config.toml
n_layer = 14
d_model = 160
n_head = 5
n_kv_head = 5
head_dim = 32
d_mlp = 960
vocab_size = 735
activation = "tanh_gelu"
norm = "layernorm"
norm_place = "pre"
norm_eps = 1e-05
positions = "learned"
qk_norm = false
attn_scale = 0.177
bias = "qkv"
tie_embeddings = true
parallel_block = false
init = "uniform"
init_std_qkv = 0.0546
init_std_o = 0.0
init_std_up = 0.0546
init_std_down = 0.0
optimizer = "soap_variant"
lr = 0.00523
lr_mult_o = 0.99
beta1 = 0.95
beta2 = 0.95
lr_head = 0.0111
warmup_steps = 200
schedule = "wsd"
decay_fraction = 0.685
decay_shape = "sqrt"
final_lr_fraction = 0.1
batch_tokens = 65536
seq_len = 512
doc_mask = true
train_tokens = 219500000
steps = 3350
dataset = "wikipedia_en"
Each number is 500 + 25 x the weight over its row's rms, rounded and kept within 0 to 999. Layers, rows and columns count from 0. Numbers have three digits each. The size before them is the row's rms in percent of the matrix's.

# layer 3 attention query, 160x160, rms 0.185, rows 0-31, columns 0-159
101:492524518500532552492471500525492438486462547550528500514464534524481458482475502470495505502459463501500533499511500515480495519446505525480466519519524497484479501518510511499499496550522527532489452476491454525492538511480515476474516502486493536547487541502465526508529495523518466480507497467496490482491427512519500485497507513534508491534508490429502495495520492512534531532536481515477504452467505471484488545506520514538467473503489497488512491481509507475535531512532506
102:501526455509509471514515519476497519510485506463492501484533540528512500487525486532528509431516466506518495486475501520524500517499510502468442496519581536468513483535538508479524499494499456525467480467495537506443521468501491526496487525516456514478540472473537488520496495491484460508482468550493494473480506470496484522518481487475497485511452503513521476481538467529476493506544522501516523493507518498508514503473534490533492512542514509462516549520496510485520468512449461
117:440502469496494496500491513446548532525506501516470497474532518477518531486512476521529503512513531463474519474478501525498458515465497485523474486498522481478496469488475465468485501494477495523498519502541498544507490503515504543517515465530502451504539522560508467493556510475463492507531514526545520458512536451484510465494490500472514501529453530499467500504482480500469470477513515502537502478491498476471471514486516493468537504478509508516455477537524508484477488559508454
111:510529494490497504507521518516504530500487514498518482504515551500479474480482529514504499529466504515519503451510501559503507502493500495505478519516486419482479520513529529528486526505529479536462514481516509509522509481501493498534506496524588519485523498475488513502493510482526558467478445473450544537449512476511526474488489499466455534521498518468469505489484547486492500553482485530558506472544492498473469484519532526495512502478483477500491518481509468488514499489537468
112:523498505462501539498500501427487489510504512496532533511496502527502479466482520476483477488464493494494526477489507484489453499511504460514506469462464486472496520556548509490525531510531474493475523488494479466489469544506544490480508540483484516519503591518481519453525497530490527522450493486521462507485466522514539523484521480500499474463467538497507534518452510490529512525481506518491500521525516539471462521491529469481504501481508513526473478515536495447482487504515519
108:474441496485475499531535477505480510520499451529501478516543498444471523532468497494525457506493490472502523453487479539553452482511523520495482532535484565499499495507500532468507494489499468538472510514503520494483495531493545513540527509519511497487485527481513519473536473500487505465486528515517514491574509523460488527492461495495529526572513484534495479492475492490474513490477472486468525500529500498476461494539484499494466475453532516491532496498485528503502487497510508
111:506531508509517510484550509477498549465501467504466487524477471513508546482522510495533448514497474464519515491516498561506485472496510485505513476517517536529465510502500489452512441503539515477515539491499475448536503510487527523484516488482494494555506523487506520497534479500499547486544452489479516485467473449522496498506489459501505442440511487538530540494515504465500524517506480513504505526457557480510505542460476465480494520495508491514527491516505514479479502484500522
103:495469509522520569497503499477498498499462497503564453477463544492504473446526513511503534505514477498534520475482470521525509484492484468527552449518483478492479485484489542476492501488494466506492468485512492510495497489493497488484473482517515518497491498525483527499515538505518535482518467490481487494457539471516549500524499476501512537434490514450513492511490527527523513479510481459480440531531502511493501490520522499552477510509494537489465521481547499452503479518559496
107:453496493499502495498526486468486512455496465532492514502523512501482509532521491522489495496480483509444526502464513520522482528494510514518461526491466512517501499517496502476459493511485518471454511498532456529484487511512550511462518524485443505535516511529503472463546495509462494468506518455503459462498478516520541489505450430530558503527507557499487520480530462512530486526524483501489525533468538491490497516495470543505505497477475499464468517493518465479504452498489515
107:507479480567507530462461493518501529479455496477498481525492488477525486529525511489501447517478494507499506510492500530496563502529472502547485463518565495501478501474444553489503521485489482509516510490497481493472471517522495511503564531478494499508491478530467505493516501496489487493507490480504524490491480523530496511507472499522565529488455503486433533490473526506507533508556506493460518448488451471464489545517494484537531494501494501498494476500490487488479497532535531
106:428494503493483491469529511482480497492527477484499546523493479505500497472521491454507514499467484501497513500494465469495484480483501486506508529553498534474482501489503476472507490520506433497494518490483507504486517443516453502506525502505492499507500542452558495508514484525514519452536508530504515469487462564506456514505531544504477457532493524494493505513560482511475478514501475497494496478504521458488509508512498578527499517522525489518512469449496483552527543485526508
111:468498498525474496516528496535479502496486507493503523461500503479481537519487489490466481482500515539488526548540495531488535493522513538500512528523509499498498524508485509530511503490526514507454511493440486506509490437539501492533485496504482454527481485499513495483534517552492488523513465506513480548513481535473531511538484504494546452516556465520493523490474501508481524494511460543463533484510489480544476553507513530495514511441509477462502505486477501495538435542499467
108:498524543484467487475503498549530484520483488514512524508493501465476522479478565535495496549477478517505501488544493482480529486510528530488470472498492499508494489492494524510490496516512504512466528527411463483495511493472530483515511522454543579508487487479491511532495500485474520485519541519498521522512486504475473544524515505484512511493486457469516490477492481512496558469468492530523535485551510503530480481468531529498547503466501482510552470483503506500524528494542497
111:490482522521489481513508523520532518517475460477533546464496453475509516463516519514497496480456502488480458544523513499514498512535514545543494488555502529528484484494477556484464487522529513480501500522452491445476514502497526504491543545484471564534505517455506474508492482532470513522508500520505514518493520474494509545577520508478500465483479518497492523493529463514491494499504458500527482504524501496548554503495487493485517517484478497487493531495498503443536503520504504
097:509544511508521495529511494495508471485505495498553462517535503512468510504505507486520481496538517505513464533477486493502448493481510476504479524477499515480513440518549488527485491504494492480550463514482509521495516503494551492449526533440494456504521478532475445459508496480504481488503454534506499469517484429500492507491509519503514524512505527474496499531535526471464511472521495506502476500507474456522491504493486489525563487503434467505515451532446484495504479492528501
106:533566477499513548472515500477497547502472499512537521521512524487521467473496520483487447535504485473511475506489514496552506492496523537482499499486510471501500471475495500517488497477469545502519512507478497481547459510484531496502490496550555508524483518505514477518512491541506460510553527498493505506467487475506526489498513489471476507476518443465500497478504524502524468516457486529491478532464524510547457508526471455465539459475513495501502489479508548503528451507542528
100:524492492492542529530556515503498502524465464502508505519493541521514494432535475528496498526502507485506504471504545490512543492478497495502472507468529486502477493485482490503473489464517544501507521461508504482509511518517433497441533535471483533538482518521459534550508503501518503544525512495499517528504444494517497518514560490501461511456506505443505484495489522498520479504466480496494458470541522488489512495540491496538506489496445538502501516532512506452470500497511479
117:507466510524525471508492548505497458482487483511481515499513485544533498513462508524510467517524513461478471565473516498478471488460478495490479509500519489533489484558520520480514498517502538516519482505564485511550486520546508498478468482498473509500511522563490507471507477514534495504461483551507505491458472510507474523514495545463516513508453521523458501535492534515486487523547518484514521483475503524494483504461493466500502496468510516491476516489526525428456510487463505
110:505545488492504511458531515466484480510491515487477466534475512495530485499487499512532499504513537500513505453460500499522485513522426526498489463472502521500566472525510488460527476480511519478514501545508482510498536515478502462470491488482477442479489480534469518493462504486521494490465491503487535518524468451484507501522515477468466525495471515456526494481512507453514483521528526497546470488517457510506482471549539487479496529527518518483487510562518466517519519479460495
114:448467482496488524490503508525500514486546508538480560439505505533477506471577527479527503472484476537510498535496463508502484504494543535491475491545473536503494513548475531505482480474476502516524481486478506489543497448501498533525475506529549486531487511481514494497509524485476516485484503526490512469499480505478492502495526504498492517559496529519544517483521532506472483480467509558489515520492499484503518469458511564505499485484498474542501483480493515466513527528454490
106:504497493494513484487441511501511489475485485547551524521530510520502498509501502593541495527481475506494462491494507517477516500518506457500459495508520481493511564517536483497453469511500483499479505534502530521480524494519487575501482516506478526494484449498478511484505469482508478493504485526517475498470552481536497505472466536505500466581488514470478496498486480504461449496461485510507506472512497504488503521480505504540508497483476504500527517493502537486430489510521533
103:504524503540519515514536497470493456467463543489519451475469540528518484483522493499511455503518503459454465515500520494557501487527479506494488485491532494490523514495501497490489494521512499475537496562503507525519477513478512534506509485514488471521498455491470472510494530484487481521499453530545526485485516501505527455511460487540492520536525539489518499509531529506515512459522528514494509493493455524490538483499474467536527520477443529463521542469481491535520503483510437
113:481495504506545527488484501476545484499517478490488497514453519537522473494519494501477484511522447462491531523529514514469513486526475475469507498515497489526486493493500513506484512532551488480524499460488489513523477512478525482493486489532513517468481499478465500503485533517564501485506515451454523483500470518538533462481493501490505497505518513459504497529535446505548480527525521514518415518534467550487502521545516523497467524508460496527455503505487485515502477454552514
109:485477511544507497485533471486511533496508463497483487512495493479498481515487495494486472508487425511526562508497455473507472533489487489553503518500526494504491503493501498498537506451438493509512474512509493501509503481511528486493490516507526489493510457501504496483493461505537520469473499511497465477502464510495521510508471536501538500528503458496538510497505500568519512503427423513536478528506499511505482503548516510457453507535547478541488473502514527506461534473527528
112:557495513528495512493521483548479531481518485460509502528420559504554471478554506488492503492520490499499521484495524518487508533508481561489520478474483522487562512481517506495553510521492509525469511509487496484505480474493473448487474532494512471496483478505449532511464487504536508521487463492469514514504500504520593531493519504497472503495516459489498504487507512500495485527514499510494443528478501506519513472524490479479481525502512461484487502457487492510483480453525498
115:540490548516457499505515501503526525516503471484503472540477506494486519488502502517475493498528499516478502486538496511498536506536534522502489540525520508464478515465475505464498529484482529437496481527484497506466504474518510473558470501534485488536521486514504525458494505461490436475490523515479470529527492518478563544498478453511464502500523432536477520514495497512488509525490505508496540511534511503515531491524478540508491489472522525493559479477527513539490478503452474
109:508487520496460488502470492506485502569492481529511525516549444488507487475509475481508533456492533510527519497454449518469487493500515521451488517499442528487514480480475490472488460497450458524486517489497491527482477478476505528513459524490482492515498480494552519503497513463487452490523533470527486472540497495488506503474492522523479511491521519539483508475505458546447491515484513471451496489518504461510490483484494513507489456487539487511546473489536485510534495534504543
126:517484486485511470476505494484498457521528451562455491519523444512496495519504488483516466503516511516485514512513580495478525468456518468521476516495486487517464512550510484452484473480514533517503498505478508484534511537512507515509496491498463541464523478519465523531478537474509506542497494485509500517450485478525528529462426508489521502479547483514502478503488493515541499528462504508519512465535442527527501501502481494527484508547486504533479487533497472482496521495503512
115:546521564490510498526560508488479576497469501441518456487459528544514471481487533524513525493519479510502506498523478541515496478512504527477493522482488432506510508526560505488486514515507546488510458435503486511533501501515500463470460507485502538493487520515494517570496481479506468493488479450482473531453507481505505507534461522522465508488536465500506489493498502499522508505512486509526500489479482493511487491517509472495470473517518502502514534504504492517470534477491514
114:486521518484509491521493521495514497489513462514515523501504521495495471544454486498526491529480541496487541514518507489503484527477471526522493477502516520515498505496473458510514499507525500503490544501520502496521468490480454532494487493488510505430512507541488470464506511474545510461516497483486502464485495496498475509470486557499530485534492494449494522487550530517459470436518580455461450434500491469513493469498498516486512539455509511490508476516492533514490482521458523
115:511511489502468560509510497511533490488518491505454503494496494561534479447489498537502505552572506488508489499507505496493529520496504506503520510462544478481507506534495499533490464485481510523527437492520531460530474536503493474503468510513473508460499542562503516504488500496488507533474502515517514538492540501495518479508445527473481516477494485523482483487452541464505532441518478498491503498512470424498477508507550494499514529529528479510493503529512485495491482503475526
102:562522477517507450488521491467538463468492517476441490499526518484478513511476487466494507507494524482546486473532528479519536514511505460491487457564482509492518495527516525504487445448526468541470487541475507513490497502489490511516507482552495545526508501522486496517518461493475464490449477499540454509523501481522473493509490465464501516505536477485489474552514502495509531500495491520509534501492481495508524502492505486514478530534532479490460521470512506508505541546463476
# layer 3 attention key, 160x160, rms 0.167, rows 0-31, columns 0-159
103:491485531501500480447512527515489500498511492459474454518498489501505528512470522478477483515523545468516523470469513524538504518500462484503507488500502477481502556501488499534523524511500470512539517458487500503485518446512529501470491572499508492490531485466484505538522442497491470484469505531497509538531510477501509515516504444533459479492475419491560498507458486494485491509499476508483520493528471515493502524525513467478509520484485486483499523473526497545486527464495563
111:507510489485490543494447470545496519517463510436493494469504487422492524509524464510462498505542499534508523483532524477471509483502504537527488523526483505528469547500527508511507501496500485482555488512499517494522503510487496503543513470512486546541425489496517475466498525490520490478490537488484493509492469477516477485532515472456460508491515486478530486520523519432514524506457543509478500484497497507515504462510528499515502458506454489478510459501516529498486516483535475
099:461511532498492513524498505497441514502502513507476502533498474498476448516498554513501493524492477543526473520536524506534528514506472479457554483493484490482498490491466529527501521525536485550461520485465507531530537516491460483487466517488515474506585490500513495510474480517500446481441475514495501512519462499532511508511488528478485466464523495483503510512486524447511556501506470473496536512489483475502510496529470484502531527476463522502461538494490467519492512504491525
114:447496507526508520486512504482521476473509508475490473510456492481508554529522477500495517520501522485527460533501503491489527501502498531515486490469560487501543488502473530512526469477457526494573477500469486497460524489517504550509511501455494468530430515499495496510494512515537475511470489568511548492490499528508497516466498432498500515499515474507526476495529502568510522499504525535458478487474497500482495502502514517514497492514455547506545487489498487481472484517465487
101:456468492535522495516481513521500507500489492525490483489514469508475474512490562532496520484488548502507487510466513501548538486506467493468546483472504484488498464509497488550526490550558458532462523491474495496522542498476493493509464501491496456504583490492511471568533468517529439486509488516527512513508497520482473491510529474505477487501498468511511494512473502498484552488498480502493516481500474475520517484518458494525508498469507508505491569465479474512490538487471492
111:515552503517502526482464530519493500473520485494510490503500479505509452540504520492524507491490504491470460480482469452502483515509490514486499483483488482487527537525463474532533547536527504472496523547533489507559498488475523487485541470485471511491571544485508478510521453492491503500514456475511461507497478520516513499531514516498528505466414525491508523508518446498505515509499510501543478478468491524533534546530476504535509552488521492472487534498474519498515519474504521
096:490522491510476474514489484510490488519499534495494521506505489496471439459448553448483480487459514532515498469487521515534498490469478508520541479468469463506482482488494490512511545514554493521476508507475479520509517500488499497489481537509480494443587508479500503524502473496477458488516532490501504468496504547516533510511508540461542480515483479483519484513449527489504474475522491474500516504512500467504487508542480494512540516474520471526486562486504496558517511507546522
113:475468518512494459488462493453488477538484518516495566517464513490530494497490472504489530529509529514494486469509490505434516515498448461501500492507481559499500491515485534488511508458458495501473519508504526504524462491508503523482553478519474471448505488526488510504516482494521509535487522512496531519498489490491468489487467520472549485485532549487511470525504485524491475532501479511478499477529495521536480544502516506490553545508500490539534475488481511546492567454489518
093:517505498521496492510478502524505514495513535511490469506514469526474483521475559482503466490501501509489476521476518507533507471492468474452531486489469479479522494502476507513511537543538474539454537483491480514511512485474471463470488516493548501500588524484512515542476461535490462463469516478502502516538481517507497507523552510520459474472493472500508499522446501462502502478491461515538491492469499506514511511552457457498545534492505468515507531506490474526473538514508515
100:492466552551495469523516493478464469515504494503496511500491531528462485477488539494457521507501528486545517476497516508504442480475470463476545509474479488454499498534490487497533528514512487499446536490458517508532525469515513509488477532507496496484546486479507528547516476501470480502473505514504477507508494479490525486531493473486498446495500501489536491549492500466472494541469489519535512508461495501511494533518490518508519538522504494487463578499502491516511578475503536
105:541512525512515499470448487493509504533526478484447483474482494449509484502467511504497476512522543529552468488502505514526526490528497496500522462469483459515520475480480472559494531546505526497475508477493472514477565513482525520523491525462480507517527463490479488528525469524503465516456507454502463494520512497514519497457494497478455473501487441508464511517483484490499511514468523550547524536513506497514506502542487472468470511468455509493496517532503481506477480498496486
101:505491500495520498451520488512545530496537482478508459497503502488537503486519450511487488503515515493479502525486490481461502494508506522541469517476510517496521491497532500528531459519459496488556443488516499497456530501508509505520499502504506560501438554464509496475517509479511528476470493517500501509496504493499507491473515444509459503549491467506499481456549496547510521500469509501469493478512517523455533445477545521497459476518504536504517455493488488459532518495456466
104:516503465496488483452550505511507484477532493471510493508506493515520527507521444479509518517487494489524497484466509511460497479509498503517458520520500548510514508497513449494503460460457513451604475507491496478488525489492525535498501481506475516471424519483520502497515542470516534567526482517477492532488511519489525521467492468533483535504536472486506516477525478529485500503513505509476475462530523524468514504509500508503474487485505533517528472488491523461521490485455473
112:557504477496491472488482465501496487490507459525518520450479474508480488500501453453501499514495479491496525466476507464465516456494543513510469474513454521525512504509551486516518518483500495446550496498484465503496503509492509521517508469530521508474440541469511491483521506464516542533539520482504456520490511515501515513455483461509473522534521508503526483434517521524495514498477511510478514514504548523470499507461529488468469473492541493513520465464480522514532520511461467
109:465515517522470517507495499517483512498526515511516508557505481511485459507474534503477482490445489497502524478530519516549522523469499498488507506463524483464514490549461491524453484517525463498449590512475484517555479489471475478509453485495486507522569479476545498491506530513491481492528516481483474474521503506486506507522498529518508475500497468466497502530457482486519529492467501512542558530491479517520500460498466465483509498492504528479485547517520519492518525486511483
116:491477509478476474495543526507497530478539511486497506538479488488494511588492496497525505454473482481517516478501467519511473511470494505516496494507522503492487496508515517480499477481534480488518503521479512517456523516508557484430517483526498491441505501499462499499498495501485476509484505516523494453462508537546496483449483479475533522570482504487524528513468507549526477488543492465491470524447497493479508525488505505484524520459540473500498489490485484564497514447510480
109:514507494509496473493452476470487484488480488539535517517508482500500537512467462508480549472512508521500507501496484521481476497494493523477481528533489503525458540499534523460528494478439529489539475515474530499494476501542546521512526518529509486466445466465505507472476514463515508534519532497478507493428553533516508477505459478494512533496505547533548514472523505550480500521497481472502507524526523514518495508459507505465488491528507491497508463471532519535501494483479543
097:474475521505511525521485482537455487490473523526500494509510473551442480487513559489483498502487531500507478512491511550553488503486498482486542493500503458475492470502466495525503523546551464517454539487493511521489509520474456461519497526506496435498554466503509500535492488518486443500478493492537485521550512486484510479500518498501478438496496499479525494532475525458508524508506493481483524483469458494491514529527498489465486501475500515467531545501514462502529525490517521
116:488466471506509519507488503502488523496460546499517491522466494508531551483489464511490453515506460481482482499518472544491536487505485522534479516493512480500442511531462533492465499498467475555536485503501489494513511506494504503540508481563465575490514489520456537481486483467520511483452518474516475491518444506506502507529463506524543514488530491499465475494481481498464525474500476529494502504488468547509491506476488486532518461485484479479484539476493532472456472500533520
108:523497506492480489483476499510488506501489509482532509515492509493517502496477457478484510521494471493499489473512456478470506478512490512530449516495501548523486486489516499462519500471431543477539477548527518473495467497532515497507544478542516524463429493505495530445511520475484557556530504462496544490451515498499486512516497532482521526480517562510529472491506504490504469499502506483486499526506538497526507516478555508495502506512507452506548445519487534535483480509514499
114:498498500520538503547486512505486480511500539491528493511524507486472500489464519497500531514491474501479494437539483464516492469498492501480492503514497553496518489482468508448478553475484572495498534508487526506524467503494533481519527494518521513528506455534516481481479538517448505536547507495433518507486477478500498539518507499534505577475504546480514492539480491514519486498495518470490518487482547553511489521515535512469505492540516526495510512536503513555500512483505514
116:493484500509500505533466476503496492491515493501541520513491519528443465501446549522494541477480476492458537483499476550500482477515492474496527453480504488465511495519511524527466487500553460539465551506498487516508483525481499474473497482511494523488544512488498491496513480514520523453500501512481473491504488495490503555493531513549492472461500483461512505525483481496513523510471473503507497549453505494529502472451499467496510499474450526497468540551507530484444505531545498
109:530515516495487469516485521489485462543536524507485510537469496503532515494504524499479526497520481507499493486484456519546487513467456470509544456542525517492509536478510503499484546494503481537450506511462468523521547447513513513491511512490514514496561491551502517507511472495485529518484532516508509486461488484482436536509473492488528486484524558508535488518437506509510446471504464493527494492496522477503490551492473482497458485471507494504485497526488479530486502475537533
100:540533503490479480488500491518506513536521509469497509491472501499555517485502446473523501505517466506511487480481464510457503509490513522552467489509481534509477503483481490475480474511435575464516478524501520451528483496516518518505542439519507522492455493511497535460508502469474560523530507441488534482474502501513499498486450509497525531508499530491496485503515498522512451502495524468491510501478496515535500511440552487508526527518526460512497479517470526529502488482501490
111:492468442472511493482483508463527502466494511515490459462493491457508562478502465473499486482504499510515513515465510475502535486516515497562464506527510545495507511487493556508499452504472526501514451507514475487514532530541535528510509456470465566486473494496491524486535521510507521444533515479537493505506489506483488483505478473519509488501498530491503487461517470537524466489481507515464486494482473529463533506463523504529479457537511489547539523495521489484518499533515502
096:509506471497492516471503483491514518491487525468524497479511507479552527514514453503515522503508472491480485478488475488475478499498499505523448516504487528520509526495534511477495491464421538477559451511517526477478495485555517510495524444530524538479413516489492516475490516484503573503528504514480519504498518477514490484483476513469524551519492525499510493461554504496486481501491537491477476488509514525488475489482558511494504493540494493496521454512459525478509470494483477
104:496512498472498525486505502478515489499491487519495478498516481517444482520511551523499473532502512499502511493543527499521505485489512489463517497527475501465501524534485472516470514498483443490418496501499508521526476514424496495492505518467488501493563483529505489564503526526506478467492499490511484526541496473497490469553529542471519480502511473487483506521441486414509511489502514485529523520492498523493513489573509467527505518543508493491472527500487512470473524508494482
116:493511486536508509549499502493519487505486491516478506522492488539478513451485554552490517482501484517510538518510514527516475533493507507455529469508535444473496494479496474520499467504530479522440556473477485516531540492449460482496499539437509496495541462496553491538482484524489469505490492501519509484528491533485502479536534507532474505522462491458465518516466515519498529450509494477519531515532527492511511529517472508506470499468522498468470524476493475487502518507501534
102:484521451501518496442510491495559479511510500512508466496521501495473554505492482480513493509503514465496482504486538513455544523504495522531491510512503472512513557515509517500471437478484499458542453487505502462466533517504528514503519523496519512540418500498501516451468531500547514464478522522509526506526490499491463483476500438514490519522491451507472515478515489532518493528502507515474480484526498504493542475477565494507495459506477496470490467492486508488497482499502467
100:504501504548513495514501498540494479521500493517495486500505472508477507489492528520499516515509491479524470496531505522520490510512493453444518499479485513481466461483452523531496531484550505493482539526481498540516497497462499434473509542473486464482568445463551498539483468518470481522487487506508477492508501487502518504549471492469516470431501523492486487540462487468518524526502486509542515513506494506492474551498464505474471521505489525523526507512557449493514523495517498
103:489463503522505454451504513501503498511464523493535491526506488506524520487527447512480539485499517498495486472482491506477471528462517523519469542519501508490502483519481522484529503444463562487511516512476545509513491488520483498503509500509548510497441487507455535429497565458504523543528498495517524503490516471504501490485483534505536523511519537525463497520533553512485477525514492499497470504509497494511536491445564528498513484504517499484499463495501478481495557500475502
110:461512456501512517487496510501514549500489491483500462442478508504536531516488460531522493492519504494489544507516514507472495517531507545496514474465556480497509513491516522524500495530524474497517464451504499515457530513499473492505444525457473504491443522489505468507489492506528482493459484514495522507510468513469528486482506464502461506522499438494474508476517506536496529473497516535495466464499484524482524444492501559489523458478489505463493515486488496440504483488470439
# layer 3 attention value, 160x160, rms 0.193, rows 0-11, columns 0-159
105:478485492539480503543545507464487490494488472490502499550536518494523505522517496500512524558513472517517541470528458523514531473503504543504505484462481477521454473428447510494503485462514510531488488540503504522496501515484516506481500475523498533520466520494502500511517505539487477519467507464487440466513558530524475488457487527506493497505519496484489513477509546472525489499463478551492507482483454538511500515510514537527482476463484500462515504473535510494497538532505530
100:431515494481480494512500471543474500506457471488509537492450513451502557514512517470464478555514433505454489454546516476532510463500489536501478503546525507512507496483496513509544497535481521509474515488497513510541517533488524502493526516473506507473490485491468497529471489508476517509509556479500508511516479481473514570481544520492506511503543493523461538500501532507502517520461495504482503486520501473488498494523490482534496553505480493495466496543523470493524486508505474
098:587497483510515479495493535471530502491494501502515474522525583541508516531545522524509481472568501484489503513500488550526504547466498476501516475493523516496485526497500522496475474478505499518475519513498515509462456523474484498521529490535530477515498483534542537493532455535471501467482482507490523495517491505520473494469457462487517513456500498489510498483482449460489519495498521492535528468461525504514475483464508534510503487492479493491547490471456486463499516509495488
098:505492484506467551495508547507482465491520536492499513519483488505469493509564486472450512513480511508532487501539510526514506545508502500504536481489467502540517463497490500479503480520499509558497490508495520479486473463496480500473517460538480484510432510498544490500501525528478442470516516484462526514513483510458443505476514508499514471483477418526536505515491512492512474527511492530538481525472489525496553478516509483524508519486482510490529454501528518529492522496492554
105:532546517513499508513492523480477542500519498495509508454461533512506493475466503523530489459531465492488510476463509482488488489449490468547514500478500487468520533507496494525491514421494469491517505516487515464468526521468490530507489526512511471509504451501530502484567491449499486493485503463548494460508511490527482487542469471481490497496513516529543560498500534532507535500543501501492487500480532489492467500468478510519500466529500526503510545450477492524462473520497534
103:488500504494527527507496534550483491488502515511533497472509507529503522506503487457456484482472482503506495514467552497507478547486491525477558514486503543449493539499532514525475475517522521528510545477500498470473454501486508502538509527519502520525493484481474528507514495458541504524505453509502529534490463495516522536480532538495496495460434493444484531547447463495503485504495464494510472486469509502516474503495528525510484494477446490497464485534471463505515498498514457
099:529499509505547495476478492516482518514473473534526466520499481502539439489513506528486490529540519498523523525495486462515505524517521496516479487511527511515486517504513489455485533494527475502489487502474546470428522520514473486488532544519493518483550541510488493506484464540488510489514480486499531512531548506505485461485453444466482521470534500499480457503529481492487468513509554493471492516519493493506470492463489463525474473500529508543486446504532533493477480534461481
097:507496481505517483483537478497517494489503548473469502499487492522477486502532526508498533493487536462511456516483449559522493460482496463495516510489509450534539460520521504482528495503466535533511477472498521509552469484511464492468524470539488508516470509496507493468522475536517486485498527533505443487514474508494479485497465490522499500494458460525467460464502476504539470507500485487492497505533468513501499532520483583532554484532496533511491491520514513502546504482534526
110:458452512478466495476504488500470503521462499498493486531480476532528527515516450506477499522465467535490475515509546502432539498542518550464487476524446522470550514504517507517493461557512502545475516481482497502502471515479519451540500486449495479461527514488508491519519522503475512526519487496489522516519508502518493542501467496476545504470477482527549515501496516485461511519498544486484475518526486510462511493488515468504480531514517484551491495497476503506530493516460488
108:506530465529546478494491477505489525496530509509492480510465471516538475524517482538538501468513550522504484505453490505495508495487513472536464502522478535538528510553532488480490521458493502513475507475469532515514468533524482496524466511473511479507513547535508506449507524505486459481484461554481526482536478474495462464543488475510531500495485498461518529507514523514525456477503517501500464493489490437520500500488477458469457494523485503482537499460528493498455481501527491
092:551474482490489506511500473512496546499522501530503480503557490518524494441513504551508497457538504479468493506498536493512467491499502475463522486467489443540466467492507499474492478487469522501496497473522478492485470479516472516526473504481511491500515499518488507523528480471537466486503512493530483509505549488520520515486490499471496465499512519488500500472579478496507511487556482511504543554491546508495524525489545497481477470544514481564523482555539531483481517482487479
096:481537495572487474529488518511468506489528534487499484514454503486488478472519501513523505494494505524507547481479474484504518442513498482512517512514511469517488477474522531510480465482443557480492470560528510545538511483486458482494469448514501493517515520521514487512537511486526492471482553439502494470533499502504484452510495513501512488526504472497538499471531517498553486527501527551515467502508526482461492487496497448533474551516504537483506493497511501480494514475509506
# layer 3 attention output (transposed), 160x160, rms 0.156, rows 0-11, columns 0-159
101:520539466514493508502501428481478502484498501469496453489522430531486489464497501503459519477473519484529509516483508456518506520480549478465479508469517518503490515501514489542499492517520487469484488508527487538543494502529467494545514517474492451509509502483530496483513504485517482488551517490551528547456488482498497539508491530500514481490488511553516452535533553511520488502492482501503543538495548494499506508540500470476482497508500521456517487501504500472496505546459457
095:537465521509505554553511485499498496485500507440493471495502524535511476490500513514497465462517533465470456460486506481470533547481488476549494505478517502467492508515510500493537568460501498527508484477548500506464532526536493431535499524493490501503514505528489471480515509539530510470464490498501509488540480513515501457500472520484506479478481500484529478501535487503489483495564510486473507504454493550490508475545500523520463492494497485486526541478492514483477491473539485
105:468474514506477477494497523527497511435519459510470558482496487463497485524527503480499477518434519474518528535509478468496474517485482525497519517476483514498504513456463514540525515549515536485470518487478486474545496537468533510480531508481470516512503542490521494471537526505506537506512533493493491486443515495496517497511499538479488495524447519514471544536515520545483508531478484479468454526553475500456459481503493503513496513507511501519477490469507501491482482519459532
100:527514502495500486549465466482523493484487507525489466464526509449457484476487532491545490532508488521512526485512493501516464468510519506513472521521521531471511482488502503480508484513557536452508507494531476510527467510526496486485491545482513511529511497487496490475477495473500526505459462515497525495484534495490531473509554505541483491523510542472496494464507476490507479522476529435484532465526563500506462540482452524501493473513504481527449567472511496484487490526514467
105:500450483482481497510498521487493442475519490533497540515516467475504525525517486484451502500473486515461517566487502480481507497512466492468498495511513531529481485484487537495544487513497527465482498538477461527488530505535513515553498490488478498484480541517496505503523513524538518528478459517441500478501471506495467526504510532516468533518477465470491481538503480500477473483504452512537527544499461532473566518532488495512524517486528515486472448521523476499510492550490492
096:525542505492511479491523486494508485510523484525484530519504529519490493505530528483519492519516496473462500437490461489478478472538521521499511483502473486536493473466467507548502546529517457467525472507488494488501517479496494518432481524506490493513490561504515479448489477542482479484505510515478536506503515471462452513479524491487530492512479534554436516458503507504499498533537511535502494538502489519528513489485478538479510465521527454520505528545491550495468478468492506
103:475518499444464515518505516526536482506518527438484541468471525498474564521458514509514523475471498476498495455532517528524526452458483487493499538492510502518496509488493521527547510501465510495488539489503469518528539520502495532503538503466500515481494477473487511513491482492491494514515512460491497451460465488522510527512485468546475462533467468476516509532493514462487514512514475512507536528552496464493496450486490499461483522519474539508478493536477496484515505504513554
090:505486500527493500533469489514515453474462473522491517506516500533483490459514501544545497541539521536493538516494531492521452534481518536511458454516469520500498502516490477482480483495531473471510500519531476496479529488486535515525489523457516505478492496474543509529495511478469513510516516460508498533539532505460517472523477542497488530508486529507537471494468484530415529476469495466494457507454525481525521485500491466473464482510488490513537536481494500512501534474488515
111:533532529519506504501521490490528530499505501483499491511517508527511484511507531535534496504493527517517504466500435505511501476415457473534523533494535471506518509519498544481471506471495503485508472477502528452501500506487501523497515516556491467536502481491508533478446497488545498493468446469482505476518468492504484515489492474506526485540521523515460489522501433504495486485490470492516521528472525496475493448503487513501545483503510553474511514535532482513425480506528486
106:480558487453523520476516511532508475497469528477524535522519524490493510471530491491467518535502450493494524457531528525505505505476514538487505519514502501474521527493487496449488469497490481499484497547487455494481465507470497528438535495499493495519488487493471507526469490529538504483518524467532482550494470495502541493489533511514465520546486502480499473511485452524445515485514471490531509501515508533478489547500488474534539441436525492476467510497501490500536497502508526
097:485485500521545472491511498474482477523509502485472536519500528524508532473496489484539530484469473525485461494495513483503527508525509471493486508526494472494544521536510474536507510546505498470488516494549521529468503489492519500507507481461488485532483507472552497492507532465523545526477462520508468470520482519440474476466510515519498485452458501490477499476470466539476554496506534508468493524560484474508512480443492478537470562486508525481476481512486503543518495516524480
101:524480505439514510523482505485511488516488488546517492512562485495502490541516495526490526480544477481421478485519537517484491512513494538473470483507537520500496533525548500477477514503548489476466529498493507513512482526507522494512474502452488495507474458503481514483500526453539507507516489524549452525472512502535472470539487520475492504463532521483488504534499474502482493453561481503521480547465482511458515488491488497513513496473485546519548489458509492464513497513498488